Weights of a small GPT-style language model, trained from scratch on English Wikipedia: no biases in attention or MLP.
Each number is 128 + 24 x the weight over its row's rms, rounded and kept within 0 to 255. Layers, rows and columns count from 0. Numbers have three digits each. The size before them is the row's rms in percent of the matrix's.

# layer 3 attention value, 256x256, rms 0.0996, rows 79-127, columns 64-127
103:111128071096136114143122116106120132153150149118104097145141168124127114131165093099105113130129067101110114109082124102146155132150115170109149139152104141137137156149140126114154119141112069
099:159139115087063120096118140141107149115112134126150118186124124131084139118143125134135097127135120141155136162116097150105136146155163110121098132099109117119127099115136188150110163100125174
104:160110151159186071120105144125147138137097107089118158092148157133106142137153194167086101120115169109111116114148166112114159137139110158123078136135100146127111132138158096176156125121117107
105:156081133112186147160155136140100085127153136115153132133129086114125141159108144167124111108127080158105117143124123150160140083177119100103139092154166146108094145134127181157102098131168130
105:083124152174115116095105138122102097139140097157099145138174128122093140115095175156152156117108155136104145118106126101133115118122142139133062118208126132177176134145145117141144122120124120
099:109218177143134184154105098101120154115073125144118118150144177129164132134172113104123111107177158118120112175137097120152135127133133133096113123139135154118106106121146141078099116088129147
099:103136166094133138096151135140124135114126115137153143096134158114115150073121114117143081121094163100130150117116105136108133145117114116105163117158117158158170071137096148108131106132126153
093:142106149141161150101170099080151135133133144084144089113165131188121131088167120137146160096100112182112107122104109151119165162136083149090100117099178124121127177134110104146121146120171109
106:140169118168115137109095089120145143127144134090089118135108138140148127148145138159113151122129137134133218093150139155135156154089128102124164125165129144071138158078115072125149103142114116
108:139154119114149180167122114122159113125126121147153131163137103109164137128180121163138151116160131158114072099123132129111082118102129105168128138093110182136082129132119127113096139101127153
099:117167103072121172166095133150097097109125113142123121105105136109093107145104140148135131119125130149146162176151117138154091159131147131117141129148133088150068138089128121113138080157118134
103:135156151079159132130142136111141129170111130132143153100142115179167121126111158138103140145104177165129126118139133139169098146118119105144125126106162127122138124164170077171063138142155147
106:129125123163172135096082131141112137116137107129102134140143143105106135151157135123122104155125154124173127096138100138153104132122153121137085084180125186163148166108169102105105141119140172
104:125100078124153080138086083095158138140108132131161096135148110128137121104115172205129131121156137146119134094115165100119089134117144152103110144135133117098141125146070180123157094138140123
101:134136168103122160127140122138114109153102126119116114111174144111197128080119160175124162101143107111123075121157080180123109150138126125130135159108097110145118117124170106128145169108101143
094:144106153129115136166145129125096105091094104114151154117117162112104137143143095079101120134122162115129106180100137121083124123152125164164100134118132155157104137120148128126112121116136101
090:116139117145126131157131105109110100128129100138083156100118146133149103157122105096154098105119132104127145180133118141073095095081113123132156127113145094132135109107122134141119139108121144
100:128132153167145133161116166159118122139169131102125122170138139107122133164176123119109108117112130147115170168111121193127130123118124103125099141093116134161117151074109046111098120129102136
101:168148097128148123122127127136074098127108126111093102123125140149124104130123150127158147139143145127147121092115131122149113137131136181163137174107108075075112109140094163125114142133116115
097:098095143146134112127112141129093128086093102138140149103111124148119112126162120127090122105137115127078096145165097122147135124139146161109105096113138142130128108104110120152085131123134115
101:120132153165114127115119138104206197122127146115136134115116124148126143105168111102150123132145150108116113189117129119138153150141121144116143145121078087169148115144124129120140125144144139
098:121135114114165109116118132124122146116110140110149141150117091096137123065089113153170131093108111158137151139104134174124104154089069137156121130125114088141101139151152116107091124079119081
102:106136114094098120128142126120139079114145113146141127106151085097170155098103106175161086125095088133109140121152106137112116146107131109150128103119109152118132121103195149096108140099142138
104:106116131117143155120167083103110128118166181136133095125160134109110132084158168173151122136096123118152107142119113143125149149150124184147124147122118151089109128138143119157156105142133119
097:116103168144142145127105139161125129128157125134115146140184105143139106113124145109080132129135077133121129111181114101125092111092157093128124091123115075153130097195151133152123090155126136
101:128119139153165110092114097153105181133085160140103139121121107140132111135114124121101143176119145136138160108125138089161101140117153171118080166156117120115093135154140132171162096061151149
103:131149154079130082131105132139114149141119113148122111041150096116152126136126135138165124149097143141105150101132103142127163163151121089142166119083133066148158140151128193148156127131146146
099:130136159095099146144141157116132129124144143160117104109153112084154146138127136168114137162102107137137105121112134106125140146110141138106126103126130089105132148143193138122102070161131137
097:123106095145147145167151169130123109133123159104070132153165127153125153113153134148173150132143157105154142161121139108128102124155136128159129147101168146118150124105117165147116083134150143
097:143165151074093134124139161152130115110099159126093160144157107119144133090159163127151105136139155134155097127125158135136090100149120109109141150121117103101139125112134119167137149139128129
100:119215129169068132130115159092120134135101113073134141109137129093136128101119165139126124135153162113150135130071153154074075134119118168108135170150067130168133088113188111117112150111129096
091:162120135118160057089125102115165076095196124146173118119132127122142112119177139137096126120144111118125182045106168097108144125126130152148074137144169102135129118151153125179097110155142098
099:122110169105129130143131128143075093128171128104146107122121119125083162130151123117127081113166167178131112099156129109091136138095150153147120159112145139097093155100123161091157116110107175
096:101108167101147078080094108113098138067122122125099162175127131124118130122098143165124133154097113085141154116137117118130190139131084124115112103090116140129131090160117130150158110077155162
099:111110145103104200107110116090151176151105092165122124124171151125143102122158141126086120137151151138150095127153115148118139140100132140137137144131107134132121140140121163127173103126108101
098:113100144132108126121143143137160133129077164122129149121121112104163126128114133148134132147127115128112132143166108135130116161100144131143120105151118133130140122104130126118106116137142204
095:121113139072167166105107130146124120121102146126158105145129145159072119156150149099069101123089102107125105174169109150128148153125123109127125143123156137141112159116131099085113144138131112
095:094086139151142111130077173112115132106113137147128091160089150120137134125141152138096114163136137128110142126121086163129132108117104134133168141150120147115145169090096110160142170113123097
104:152108126130119105135071149116120132142122145115155122151124124144123157117117149124115108144157133142115115159095147120111101122098119142125123144094137128069096134158139101130102151063125130
106:106107154161092146136104157136097110116168145122130099120149153100072160117112146109126113178104125145157090104167087114152085078121153129140068115083143109129146082139112122099129130097132179
101:126093107140154144124105113125115148097085126124132125115105127103155126177093140129122117162134122150107145066109174074167101180105135134137134132111137122166119135097152143110100167107103154
102:147162103147091066125162111116124121140157114092127171136107131158148117160134108094146129157138070093146075110160149100090155141116131173114115148129151122159134060137119142128091157125136122
099:122152149150130116133128076154107112168177103137080151144151143123126168137150161111120154120103101145115086147124114092143166095120128126108124173116110135115116122148146103171126124108169117
097:138132103181153139122130109161091138181137129106127098164130095144156110117121099105126154129128129147103142113127131136142100109145096134160146140119147147094131176112107152137099098109159150
100:084121129119105162161132132129151152138113121108097129116168134113125157129134136134130110120126096136101096172123082101107104150162131135144126121124125094097149155142103171138118073144139079
097:085061151164123175162128150142104137143082113101112114173131129138178106091135107121156135136077142102132116104091183133082160122117074121103142154114131124154127136132116110115134166139140134
099:107163163155094120119110160123177139165136167084146144148151103113104086148124102168082125132118121112156116131136071123113128145122107146094123121194164167091149120145126082137145122106144074
103:152145108187100109104124090120147166128093127131140088137191140147120103142175141177105123164180104102153114157162123142145122136117090137146133127133113133116122129160109101100177156134173075
103:148156122121107147135116105113106149114160137092147116139150121131102118117149123133130127130142141120132137104123122096110125142121100081129119136118120124147143138127169106102111162149112086
# layer 3 attention output (transposed), 256x256, rms 0.0776, rows 79-127, columns 64-127
104:110102168117091147168107091111117134083121128137132147108118083138160117124122120082128117110124139132142139105085144086102145127107107126083129143154091125114152132111104155149111133107108142
104:134145088173112105136122096114165094145147138119170098160145169105120140114166164141136158091126123109138117102130129114106116113142132073113116107135144146126161137099089085118108101163120144
105:102176087107111130188113141100122142114080145110125121125101123133128145138102103158136152157131125145121133138124121147134145077091134151157117182135159147152162112140102164126104132122115140
106:143137087150132148164140147140116172135105124133134173113121148157124157163131115164142140122113122124121134119113119101096104155083131149103080115117155129163087099150119080145144144115135079
108:140115132114106150161124095125133118093134141120138142132116119141152106122170129144120112166125115102139128096102129093137140125145190162147119130167137115121094131131070133148106122118119176
105:158102110100133134129115113170114118156114109178152133121134128102131108159165167090134101154113113155107078131117138136124108145143095107096150108138150147108103106108128142139129135085154157
101:147130159084123140129156145123121134137115105089167183111133150146179095125090160105116127148114132065162108146131136121096096139115119095110116134117128117116178109110136099091155102115169142
099:107093118145115137115143129158115085098086154122105131088167112151114092152146123087123162163138121105118150127104133113117160180116135137158144083163125146155163114133141142102098080136146097
107:151141135121088114130139136159135119125123135127119106124154164109130123128125124133098161153173126108112140117137124091159135088141130111055159138111131148121088115118119124132146148076118136
112:083122105108135119152121135127072130148128105121078121113135097101076134117095115107137157161134101125129104101149157133089108127131090129097134126103170125127136119127139116137141125074122125
101:132133104130134151099126102155103098127148151154112131123106146120101143130162130099153125103163153107136130115156151137150118143114141102171154186131122104112109114123141117173131166141129122
107:092128132102119107112099174136163130116117136113113183142152113140147149127098121110104116090134152154140155131156118140101085095093148165140122107135098125107124127106139160133133121170111080
105:142131082118140113115097131125111093150089093126140154123139133149161138134116111131109149119122118129145120114112086182134166156125117088168138127130046166060096133085138141138159118171142111
107:149138150137145096166145144122135119169154150129153110133114216119098117151095131109125141113144157158122139158123103162115075161129107112159126085149119148156104102090108112169134102122113123
102:157161180101150137105136111088151118149134120096129105169144104139135129105167096134102094106121146180119078119145176123094135133106134110112162122125192119121113079130145144107127143155120135
102:135120086138145139145100105132160182154125120155071091090137130141096120098129132177142127146142080109134073150145114132103142095139164079165168130129112148119107141092160118110091111151097164
094:134141135165128153136106122147121087154173116123134105125091134162141138119118140088142103133117149162104139110153146108122118101111105071117147057149167122128173166151107154164150125140088143
100:125111126126136156146128191085121097144127144146111164199114096141118076118138128122155137136131115133119084141108143124127114121099111132108109131128087140164147111137136103100118135114084153
105:111166147111120125093115144111092114136124143126051151113137131148100139085136143084141141139112148135092137136113127105154126126107111143139161121140165166161142113121159160117127151110096106
099:055154087121147123112158105152134091127107137112146175125184130131111134159129103129096103113133099141153086126125131142097104125107120163133154143109119145084141173113089097172067093078125159
105:144098126142137111118111118131127143142130121108136128154090133114144131094117153115082127122126102085121178129156209132128096134118100095142129103139088144110150119104114142124162138145121165
101:118108144114150094076156137191141119146121111112107147126141089166089145136145129110123144131156138119145130108133135096132114127124145137131149138156136084141109115140155110083121088127084139
104:169123139128140187124134168169154200138134143137134093139176125098156142121073109184139110102091145146133070130165164137160098116120142099099077127144128111112159164125129107140146137151140122
109:081138142118130125164160130143092168141136119106123114093152100100103128144141176120141124185152146101104134139143153103107172157112145143104149116087088116162169101083101155177073118133102135
098:139147135182111126170109151127136131139126136200174132075121139145133118104106139111105083113116137126092110131136140157119137132105123141121139131127099134152115109145151090127146172149137085
104:108154149126157075132100136130136143098158138135157127140106137179171129151132150113120114149152135133144132150129155133147104110176099099160119139144149116115095172091090099141137111134147125
108:097143177157133131107123138162162148124133140121134051115157163147114119134100089163139107112161119101144136079150145081137117115139111149123131101126097162148144150128142145133146086137152069
104:094153126149105164133158106105138141146149164148173100123136141168121118107167070125109143140132113150106166141134130147184075124107141136168143115155123187138170112111143106128173097117197118
101:133108147136116088065134119123111128120138114098103137153111142081100107110131113093129114106153122142138141154150140129145167155143149103106127126130134112128117115109125105153127088134143119
102:144106137117140122113152140156143145143113111101124095146131144118131125079118090123124147150104184085159127137140102132145148136129149117097164092176096129157084113137110130156114121158104161
100:148123161076147167188103134119155135093043125082116113134113135101141130151125151088152158125113125097112110105136118135133112119173138094114139100101133126140097100122113120123119121154132177
101:125167122129122131174103179137095197107106151155123124133070125125124077156098113112107127130126145116097095122097096128117144127115119161110102085112124097128087135138121150136148124157131115
104:155125146144107153140159107145077148167102133162104123126131109140101146120153131156118153101094136107107104131132116164142129113084085118122075129146107137131157164122088180168134112134106151
104:079141155130122053131170142164100153090118081133148177117116149107157115140165178155098111130165122161146157110144125124112128120104139152128156148128108084144104142108119140140174126154132138
104:125097143092140145139057117141134189132117187129146104116166112121106123161113110149118112130111131147079113132132127152145119118123128118124100085120161125151112099069133140153149136113143108
099:155151122090140127126139083133144088117131124144121134115135118123131125141175073159110144171128161147118119141096135092136164146106147096130141125150089109119131124109117111152158128170098134
102:129118150146105146162117121119127122133121130109120131136153123132144149115121139106097134127128098148120115173144141160154125112158156136115116114114113093123140137103113082137091121133150111
100:082089082114173095126110143166137113121139142108193107125115081110129089136160139138133130126084115107168182121116160133140136180127112155110125124141108145105143126102144135160121188125111137
109:177101117155143144149156192139104100118127150146162100148179115128142130141163161093127115146127113089144095158107148141151106079154149128147115092131148163128106103115154138147154179135060128
109:109107061146089114105136161085096116132145113119155128142140100151112130137141123147124115163136125128132125139094137166148111111179131127127119140116144124137112155096114158153102101143099163
105:124179150161124125148114107096088079142105129131167140156133176109113129117038113138105157167142156100142125123127121112117121132119151095106113161140138097117132128130154117122093114146119100
101:146141136139112106096113144133119140124119116125113139139127124114106146175105123100152125178128167101152170150161119101129096145097144146099130123127162126104129123151106103099115096105121128
108:115139129113164129129119085118119119136125132127116168134135138090126153109153148152143110136126140139165140047118105146112131090174073156089163130104105141122152192166127121118131120123115175
097:131183116088218123134137165119109120124181081146099131136108140150141137135119178107127118149103131155085113107118145147132130059122097140065109119136113121121136117114160139100130082165146130
100:121134112155108108106114099135130170117114131117127095120154139127142132136139150144127139134104111144065119155122107162123123146111109119101116139150159158102110072114116140115121098131146128
099:117130101089136108119169145104160130126118132098127125128097099157138145136140130169115131120118119157156130112136127100152156157152117075137109122155197155132141108112133106164089176177134163
104:181153154119124140182110126105109125125116120137165171138148103126155112182111170132120114104133178164100133140140129122121152134134117132127157120113112132103173113115155126124140077141121157
109:087123165105131171174123195114145101109097110168150152139126113130123107126135158176137133090155131122119140129116118139125159129089110129117133103124147137132141113137129164157123111122166148
103:139151153170145131156095128142138117124172136106133106137137129120181124156129142129190121127171111154169115117124128168094142120127111146138109125117162104088118124117197097137126140134140122
# layer 3 attention query, 256x256, rms 0.0999, rows 128-185, columns 64-127
096:133107158167128127132157128132119134074123112087118138114061075146134124147127146160126113139134126093152123151168093073148127131120092067149120138097118137131112127100085135129164116151140132
100:186112116180142139064112169145115132136119104144088173156096141150121128137088155142118121137156085138159095136132114103150128133140117095130130121084113131129142155087141112101123157164126114
104:138175145107165109112127124128114117115123121121093104118164104108146154090142160106078099118130103154132143144141083173146147091110125130168140139150182112148107123136115177166117156134100103
085:135131141124083162124146115139120167159189123152133130162148071091134120112153086143107131122081141088128113142136096126126105117107123124148154122127136084092153093103128176108104131154142120
089:135122139108136118125066144126098132138097100146144111159164120153086139117170154091131179110142117097144185105112141088151124125127150137116151110167155088121112127144088120136100138093151136
104:119096143114118106091114120168128132154120148153082116115155198102115127118107170119104143148138131172153121130124161170121147117145113162133132128086147087117127143145106128171138123136092111
108:105169138140136145145109089122124116116127125084181096078104152158135164118146139124102132120157098122139142159085119085126125167139120084134150116169134121123143111115128130119090093110127092
112:162097072115134110160124170139148122132146163132101084157141125122166124089099094150113145136145073160160113160126141174132146136153117198141130127115125144088164122145133141116158125167113143
105:123128109122109131121163135134117133095144144142107134150105131123076109099154120124122158146139127145146147112112137101162132088103108133154107145109180108125123139127107098139131110129105159
099:189136118142135135101110138118141099137112127108100127131113136142135156141095118126110120113148110134098110141159088156115116140132114106093164124132089094111111119140134136116132123096105147
106:120131147088145119116123137152136131147176141146111114140099173150144171100121162074143113128123122130159118156095097112121151156143160103127100122121096089115132097129078148101114082146122123
113:120111150095152060128149106139106160115144127122146128176137152121104129119122142135118143126073079133162154156142107101092124127104144140119135122132146076135093142117149104121146154117162116
107:094113138135105118104091118113091141154116113151129114115134175143116141168158161109151130172156189095095126117097106143092100143132121118096122126098116141159100164131117121130107136132122107
110:128147107155123126129154149158126094102117115154149146135112111117115151129120125120119131161106128122123153136172073183110117137128110151072118163115113137158110184104132128099102104126086116
115:119180128110106105109123084143109094155161103138142124101117114099175120136162214141130159110152128131116109155136136146139129118101086152127150135118072076079113157129126148101122127147179140
114:145125118180134163146115118117106191130115158179137105102151120136140154121138166138118139138153100110159138123135114132122099133155145109127172134126106152141109127130073127119174108109123099
113:203152143123133142107127170127092116110132152109130140187142116146063110130136112109166108155144101110160090141088119125117147123131141112150100167136113116117142131104117161126121137138087133
106:099168124146107137118113188159136124125191097089148095105104128123159133124169163119147147133202072104173110086123087145162142126109138112134099115114094169150149099130126131102124142133179104
110:154181108119116093104125133128103121155140057173089109106135108113169140125164175123147134144126073138169144129158139114146141150117150138107135120113133144119124145122140125120142107122160164
105:154181123129139143134129119115145148156145098178081116083144162121110094106134122115133109101135144135113130151201157106101117128098181128103160138169157131085130111046126128128132106112109115
111:106107146156166121133129128167174087182112148166131107109132138127110128100108116121135137138070129143141143146158132092116137132176099120141156128136099167151127080101097133123158124113100166
106:149075170085106125151102128138142145124114155091126158139134149141139159097117123158135131108142087147125148119125088145128127130133126125095150147130110156113142165159120181146120126183105163
119:137152087149089145128112079092086170111138109109059128153116145103139095125127146133160142108154154162112139101091128134116116145109111126145130159128109164169135127117067091088089136124127119
107:150170111173127094152128085113118119157132140152152136120102093117115146135173145098146098092113110122121096095157143129129083126143103155107138115141129137113136077135149114095163109098137088
112:107111131110143136095188126138059089134149122094116129133174132101128101115146079129165138113121129093141097129168149207116142145158133127097112113113141126108183140100160115126160128133144093
108:158125157130122119126179118087112095117150118117147095110148121115103144146140163134148131125164131124103128118112141072122113152133120118104127089106109129141125089119153131135089105125100094
110:139128111158132106155167129137145108101118103100089129120150168123117111146091151093144132114144109079159140076117145121226130151155100116101119130102146124124085148143089096118164131114164117
118:127117104147124154157092177160133139144140152109137128126126084116133113144152122146165137110120161116173175117149090133133112121118159144098148132138091109132114157171139148133144104121144137
111:098137143101159100152120131120148101110129116115165168115153115140059154100122154110073134154147120100116137165149089120102106172141179087122115158107142161168155135141121122118081112153102113
117:128121105099125134139149145124156156138079132099124124085140175112095148159102126138152066083144140117115122123104153140129112121184077131096077141146115096111122120118103132167112140156130135
121:132122135149120178094110070115142104177115130133134112123151142154152131115110129096144123117128129130141144122171145169097141116156105159150131092074125121072170140095145140087133124090146104
114:146107135149154148128133165125138134188134138154189123134149054116150146134107130125110071115159133119106132113107142140117130074123125128126162148056096102137114121120131099182096131134110085
105:112130151123124117126130142106112096124077100111143114089135092119155125120135128090115130139124124125136123106152118124099143138122083118129111106154133160111113090134136132082111117095154134
103:139156148169091155116151150121105120095121121126138114118124103158166089122150114151125120117124113121125120106104101097142114123153121112117114135148115125168122134128133069069130136153143147
096:132132129108145139097141105118103172131156122146099134113127159101184150137089160099172102113118136119136138142126085130108098112183136181127131121159078110106126146170127095157107129135133063
105:105117141098147096108123119113110147192135100121094134151168143140118135101161162119128089171144133158132139120097118124073198100122155122111121134160135173149116130148131135124122093130114099
103:135101139113134119133113119127156170140100145106112126163157152067113157155103134080138123130079141142157176070142136126127176134116142164102098140119106133109109133105110145103111140080115119
095:165097086196113167145091119156096162101154126113110086132135148142159102135132095099091098124148126096095134172130132101135171113167115118154126113115152129114157151085110143087165123134118141
103:085142126119128112138087156156122122096149113097147175156094134133136111084100137153112109119144171128137110088105142167179144082149161133129112156116124078078135157117175094124119123144118120
109:121069118141141166143165152106158133134096146123099138154097135154132120130128149158111139114096164133143121160121152093142171161111117114135114141137108141130127134165060096154097172123103172
109:106116136122111110137125128150119099092148128145142119130117137160144079089148132138167148126170201109130124058123109151099117153093121123113128137086105118129117089121146148118136115155136110
102:101147108137143136132123109090134128148148152131124127123127097118161136120091094135122104139119120107134147159089058136153174119140098101119072165181112119098120149135160127100121085126105128
108:154116093109101153127162148127124094169125114147131159127139129134113126140129100145125104163127110128123156123146111145157139129144129130093152111123114118099132133122152113127140199090146111
106:148109111167122153098144131119107162131139155145114136123090123122157117104106159142140162095103173129117076159104137128115116109129153135152144173099110138129143154131178096176135140208113142
102:148159118120150098120133152140117122069151125125135138166164125128154085103147140150107070114140134130113144121145119148168077134132110136147128164124132148137107131119119119145124162136140126
116:132146150112179111103099093117098112175162146111130116124147145136106150157152137150152134162086154171139133169086168115110157134125099083122163129126123142128062126115143145145110160152118123
115:169108129143121126132123082123135100131163131055111122161107151171100114182132116146141107159108113081161122148085130106135125136119093129155130155135066142099125097075162142126109108118126171
117:114141119113141170154110117113124127152152103145055131160125144138137108110109140104100109120130069166176177145167150144123124150155136145141104151116122169171100166115112140130104146143129137
116:121120130088099087079177124135126139134114110123119115141135130101139124142142160125184163109131132133127133137123080125138118136099119144121131123172132099097114134162114136141155153105157159
112:138165129117084130081125059141139161159121144105136126137128085122162135121127079140100128092114142103098135152103141159132115111165140089128094109150110120129111092158105150112116114111159140
114:147121152133117162138099135159166109180174088150131127110130094152114139147124101113157129113128108098164116105135147096088146124077106126138085098120114143094157130156166114125148134143097127
112:120100121160116108105127126096100142102111117126148135111108124121118137139145109122182111150105098125098104209098129157121138132110166076139164086133135137165115146114130154116171128143146140
114:143132161128178151106121156154149156113101104138121109122094087120084114117158109131085097165142114124137118123158121121119140114106139074100111128119181082134147136119088138161120090164162117
114:153125120105133147189110140148132102117117119141127105142145138128142120116134100118100091137084115100074139141126148157142123130075063119107096119137146172112105091144122126150091164129116122
116:118146124090122112130132113121124111104124140140125153083124102101111147164121137141136106069085142077166131136155106148104118141133134130123122106113110098133129142137104125127110148123136114
116:141122155131145156125088173141109132172099123117113095127141126103144148115180140176140177148169163149132129167100123154100170135122128128148138115122146129147135109115114142148108110120130077
110:124113138093130128117125087122096147125130128187128097139121132151098145142149089134142113165119142156117100129151147084140182103156132139108085166159090101130107124110112148117120119141102099
111:118165075127146092131084105137102116111178156118145121129130118113100147123106129155093104205157149134150162130141073126122106141146125131137157140131122126135145112149128135105121158120132124
# layer 3 attention key, 256x256, rms 0.103, rows 128-185, columns 64-127
088:135098103121124099155118094113096182133112122163103116113122126128122122084118111136115165117111138132144110120105130152131089117128145112116087118148109179165140124152188134140140129110122173
097:095135094102078127132083137108104137147104123157110140133142148104101148161147128154110143136109133167157139121138153118112092127133129112109132125123103114142121137143167160170148135141123113
103:127113114136118169120119130099154111167141129119087148095132140134079135180138122108122121177121126146121168091113122119079147142074116163142121167117146077119148110118120161146135111107140133
084:115150133103142121149135126143137125124154095140155127144094100131115100118129130147116102095138090141158135075082141127157134122109173095119128114119122110121104142098130130140131086191118119
086:139132120136108171093141087080160145098155131133127162100084164158156133181136099089110131163100134154121133119153126151141137124137088122111124161073104153110116110166159097132124110087140100
104:135129116113101174123126105105137129137131112107101105126099122115157146140112074119120156183117110187097098088122134125154088152139108152086168132111074167144157128174154114111115111090149121
096:100106132089132104127199150075135118113107117156081148133144115138098139123124132153135159122136121125104148094132139218125087175136115102134090118136155144160095114122086102146151128098149129
105:118131127118118161161143131121128111201144124143108141121128100125105129105155122157156154131095137138105153092063146144147109103116143124124095119121117144116103171159154112120132142116172081
104:128131132162114143146162167114087164157119116131075136111172130107100116135126138137107103139145141127112135095102161134150100144174128129123134099186154131164133118092179187124120139127110158
105:116120134136109154100158145106169137099105122122127068132181114132106169150103153150128156111112135160102093124102140112116100150158145162154180123105133175126154125130156103142110116147106164
110:107106118139128109103140100124118167126176153121112135168132067102122112177127137136155111144082101118083130149146120096091158099138100160115098160123093076118131114130123139132158152172128111
118:150131105101138154114133122137139140098114111118117133154126123144150102139156101167122116140130100108115120115112133142110159114129120153132113142120079157098129109163114154177170110113126120
114:129148135157130070135122119151137106156163117122148110109141097165149140131130162109147132120157140099141149139149109121091115101141124127160144123140129133156152088139142120111147126096118153
128:089120137115127104108123131144096156103081161143124106151136177146096143127113167126154119145106144175146116173130120146125098168163124097124136119111164106137121172156120125168133158129134081
105:129132147124081101135160088129180094181138118160091143135130130133102091129118115105191125157163134098127126099130110103132119140146126118138135150142124160156085128101132137109136095118161137
111:136108131075164151087179128144147121103131136174141105093140130137108140129126144107153109098131106136152114123118114120148162110135110103112155138152169140084101144097126144108102137181113159
108:170122129120119146121135105103126098107155177109157120109152099146134159097107116116130168116148104161153126140153143108086164137122155146099121153121145163112096101175134142090120084185160099
110:116147139129117112115150118112163112150081148122132112108086109136136161108124153114130111125125098141135123117153103160112133102092115101109122124127178131081064167187113147091156126137101104
106:120154112177086097077130160115107120128117120126122100128108120111130111070093082183152099141122129127140136180127102126172106109110112092137126143141105141109123098130149139125142157093028172
108:115114140170118151157143119120123127110123129097135125177110100113161111195152081138170129169191126118147104147136126110148115139076080129156121117135112128132145090136119151106147130123141134
112:129123166094152053131097098104090114111127138137149095093153135161176119091119130081122147171124124153127104124109172112096143131081145145152136151119180120160128141109096127181086134068132098
104:173111129103115154118150137137150109120108131076064095127126135124102097146139135104125139115139091146118134142205146084147132119128137156144124129076127108098114174116129151134144133114144120
113:124118177117145134074087103110157106123158111161123153099125093079107131102135130152142133098130116157140139123141111122154115151118103146118192118131155161096100148149110093085109164162121121
104:116108115175131070101130097115130134149110153144133135127138127126133102111141118107100120139091082114136121156102146080111144146119160148111128162109129181105119143136117174124154142129113148
107:127166134108122125126124111108118140170093121104092110125137075143146116123100115104147129112131165132115141143129079140127119134123123121088132110122092129128108147182160114097133125093096158
103:095152129134121081120107133152123133104091110128118164096104172150120077168098113133152135118175172140158159129130111134135124069130163123150123129108117106141117133141130116129133114126126138
106:135104203116096096123130154151105107122155109123115096092100134136158133134158158125115131063132153110169131092136150141168160127133143124133121086191153106132170130094126155113159098123121123
113:135125119128141127141125124145111127132133146154103137079125140102128128081132097116144106121091145151144148149121089105121131138113161107129126119133170122126135165119123111098118127136132100
115:151122168100106117128092116171115144131132144073103143115104141086166140113140193139125131104153098110102103162137116138131127136135130131141103184161135144129098165136102105128168148140114149
114:115123111145117110110133180130120114135133115119124108095209132147153172081112084160161115178130121111106068175163143111105167153144123106125130141119109157161127130106116121118134142167140091
114:114110083148129084120152125131148135117123125100131112148073110147123101109103109147118097115164145139095147154104143134111157120131113108127145183155110091141095116056080118101097131115146116
115:119106131153106114164105139130082157117137137110157134125153138104150132142128175123129120161171120153102178116120100091123115135138109119100119131123111081110138119115135125116118115120158083
098:140132128158155154097097139137116094132126110137140124116101130158129105164135158130132121113138163098107135185113138122146123116122112179175128166145141120126101154098137150141096168148089146
102:145102146123121113128152103161147132114130091149138124120135127121154119092121197122137134148106134091127117121148116160115172108065121161175100139132162119147114117151118159171169112136104152
087:154123163146096117161118096106121158118114117160128103115170091149122115140136142095136121153126057110143134119133129087114134162121173129118123106162171103119123171096121102108112142111131109
091:147118142110140147162151124151126179136168143132131095143141102099153121114131132154158127134098091149130120129175138085162107144160133153100152082118105148085161094123102110105120084124126140
103:118138117133149117142069163089109146125117128159138131145104133135104104109087115140143132134090119154115093119136137117162116143110118155144129078183111129097128101152183165152137151131153133
095:117152127105107141119121128133194123171092158107121133164110138139131142106130131141131109167108129140156145120197123127094150115128174144080121134128122150136092141113106113170104095162145141
096:130121119153129133133139088122125100145153108139116091139129153125129135095142066131123108138123156121180152133080081101106149134101152129145099140120119115184158154087116130096160123118143106
111:137117107114101135098113109104139157142149116102122132144104148109115106157067109203159118174115140176129126116116138149086173103097079113129143138140114151085145151134133119117134171137156115
106:096086111141136129114134139179129159130108121129161149143127135113113122115101109166092120074148118154124167125107130084136118122141117094146144133155112157165135117156146142084073153141104118
096:139141132092167148154200158129116092169088092165143082188105136095113147118147137136124142081148128121146134116123152100119145087102140103163150119152132117127131121075106090179133122140144122
119:122141120138130078140143133108134156135143126174084134108091138147139146054128103121085094134148128131118141118127093101133172131118178139154136114107134118150113126094122142159153118157143121
116:119169122096141134119153090147124099146152129146138133155090135132112106143157119165164111124152093111129105164163133148124159113181128142126124124106110159083164109095118102117147145172139120
116:147147117134136131128121191146108133138162134110152136170114094117109101151094105146129074112111117155131156179133160116119135104098144119137106132129173127129139129125149151150159077156154129
102:145131138123124149161148116094149138134193120096173141086110157166124128133139158180102126131163112130162181148104105191124134155141150121110089110120133143129143176132108151150078098183134134
114:136126159081117103133094088130163151131110130152103115155122163138130167128086120142132139136140113142139089145188118133129095175131114130094116141076107111132124152129082144124142096157139137
112:118103124089159143132135123161149137125131110141068152145157137089125165124098102118097076161137210155178123138103134115173152112119152105133130143176108149117151123159128109143125127109080087
114:127126132096106124141095127129122076093142128093105171120119172165094117117145176139142107160167149065115127120122142100129101114120125111181126127158122123120049163116130142138112129123150126
111:132128125147104119128102206146127142109128130088132148111110082141109136105157156151074117097174080157089143109121091145162164141110135141126115133124159145123134122115131071117106136111127104
111:123136110117106126112139150161147103112134116126145126150112184145113154128086136140108144132103108094146134117141107112110108114117153107133119099169126085142098166163163124166113154113126124
109:147138137137144098127086128161151149155136152118073148144192115103126144123163126139144134167144151150175141080121130113100120122118111133119120146108118110108110136173105121153188080139151152
115:130117149147143125150107135119159132121120054117151107108154138095147113130104143138164126111148130105115115101184097131135116108164079097108128137127115132152129154180121164130102139131119115
110:125126144136072110133132105132133131121119111144143148122131168105133160096126073152096172118136126107106119150129119158062144149113150134115133134134145124111113160124132169126098095135157115
109:080120128132136144114105126139098137141117150106140163147152136098105111088192075113097103151109099130122093086145116077119129122115113131133091148096137116156162107139151120095167157135146114
121:136143126114164146058118154125092160121125132102160148120156122129128126109119127163138157150142108108122125061139104137166138118137128119133076150117136188150132146195130097138112133147162107
110:135109163168138128157147109124146086101175105151122102137096148100115111156104099151153157141112118181096126130140141140145158142117099143121116121126155158138170173123151148147100125146105161
117:140108126113144133080065108117105116146132131105126150127130119108145142084112137156146114110135117131119194142141134092137090139127126143127123158133104090078129088049136161100097135109135108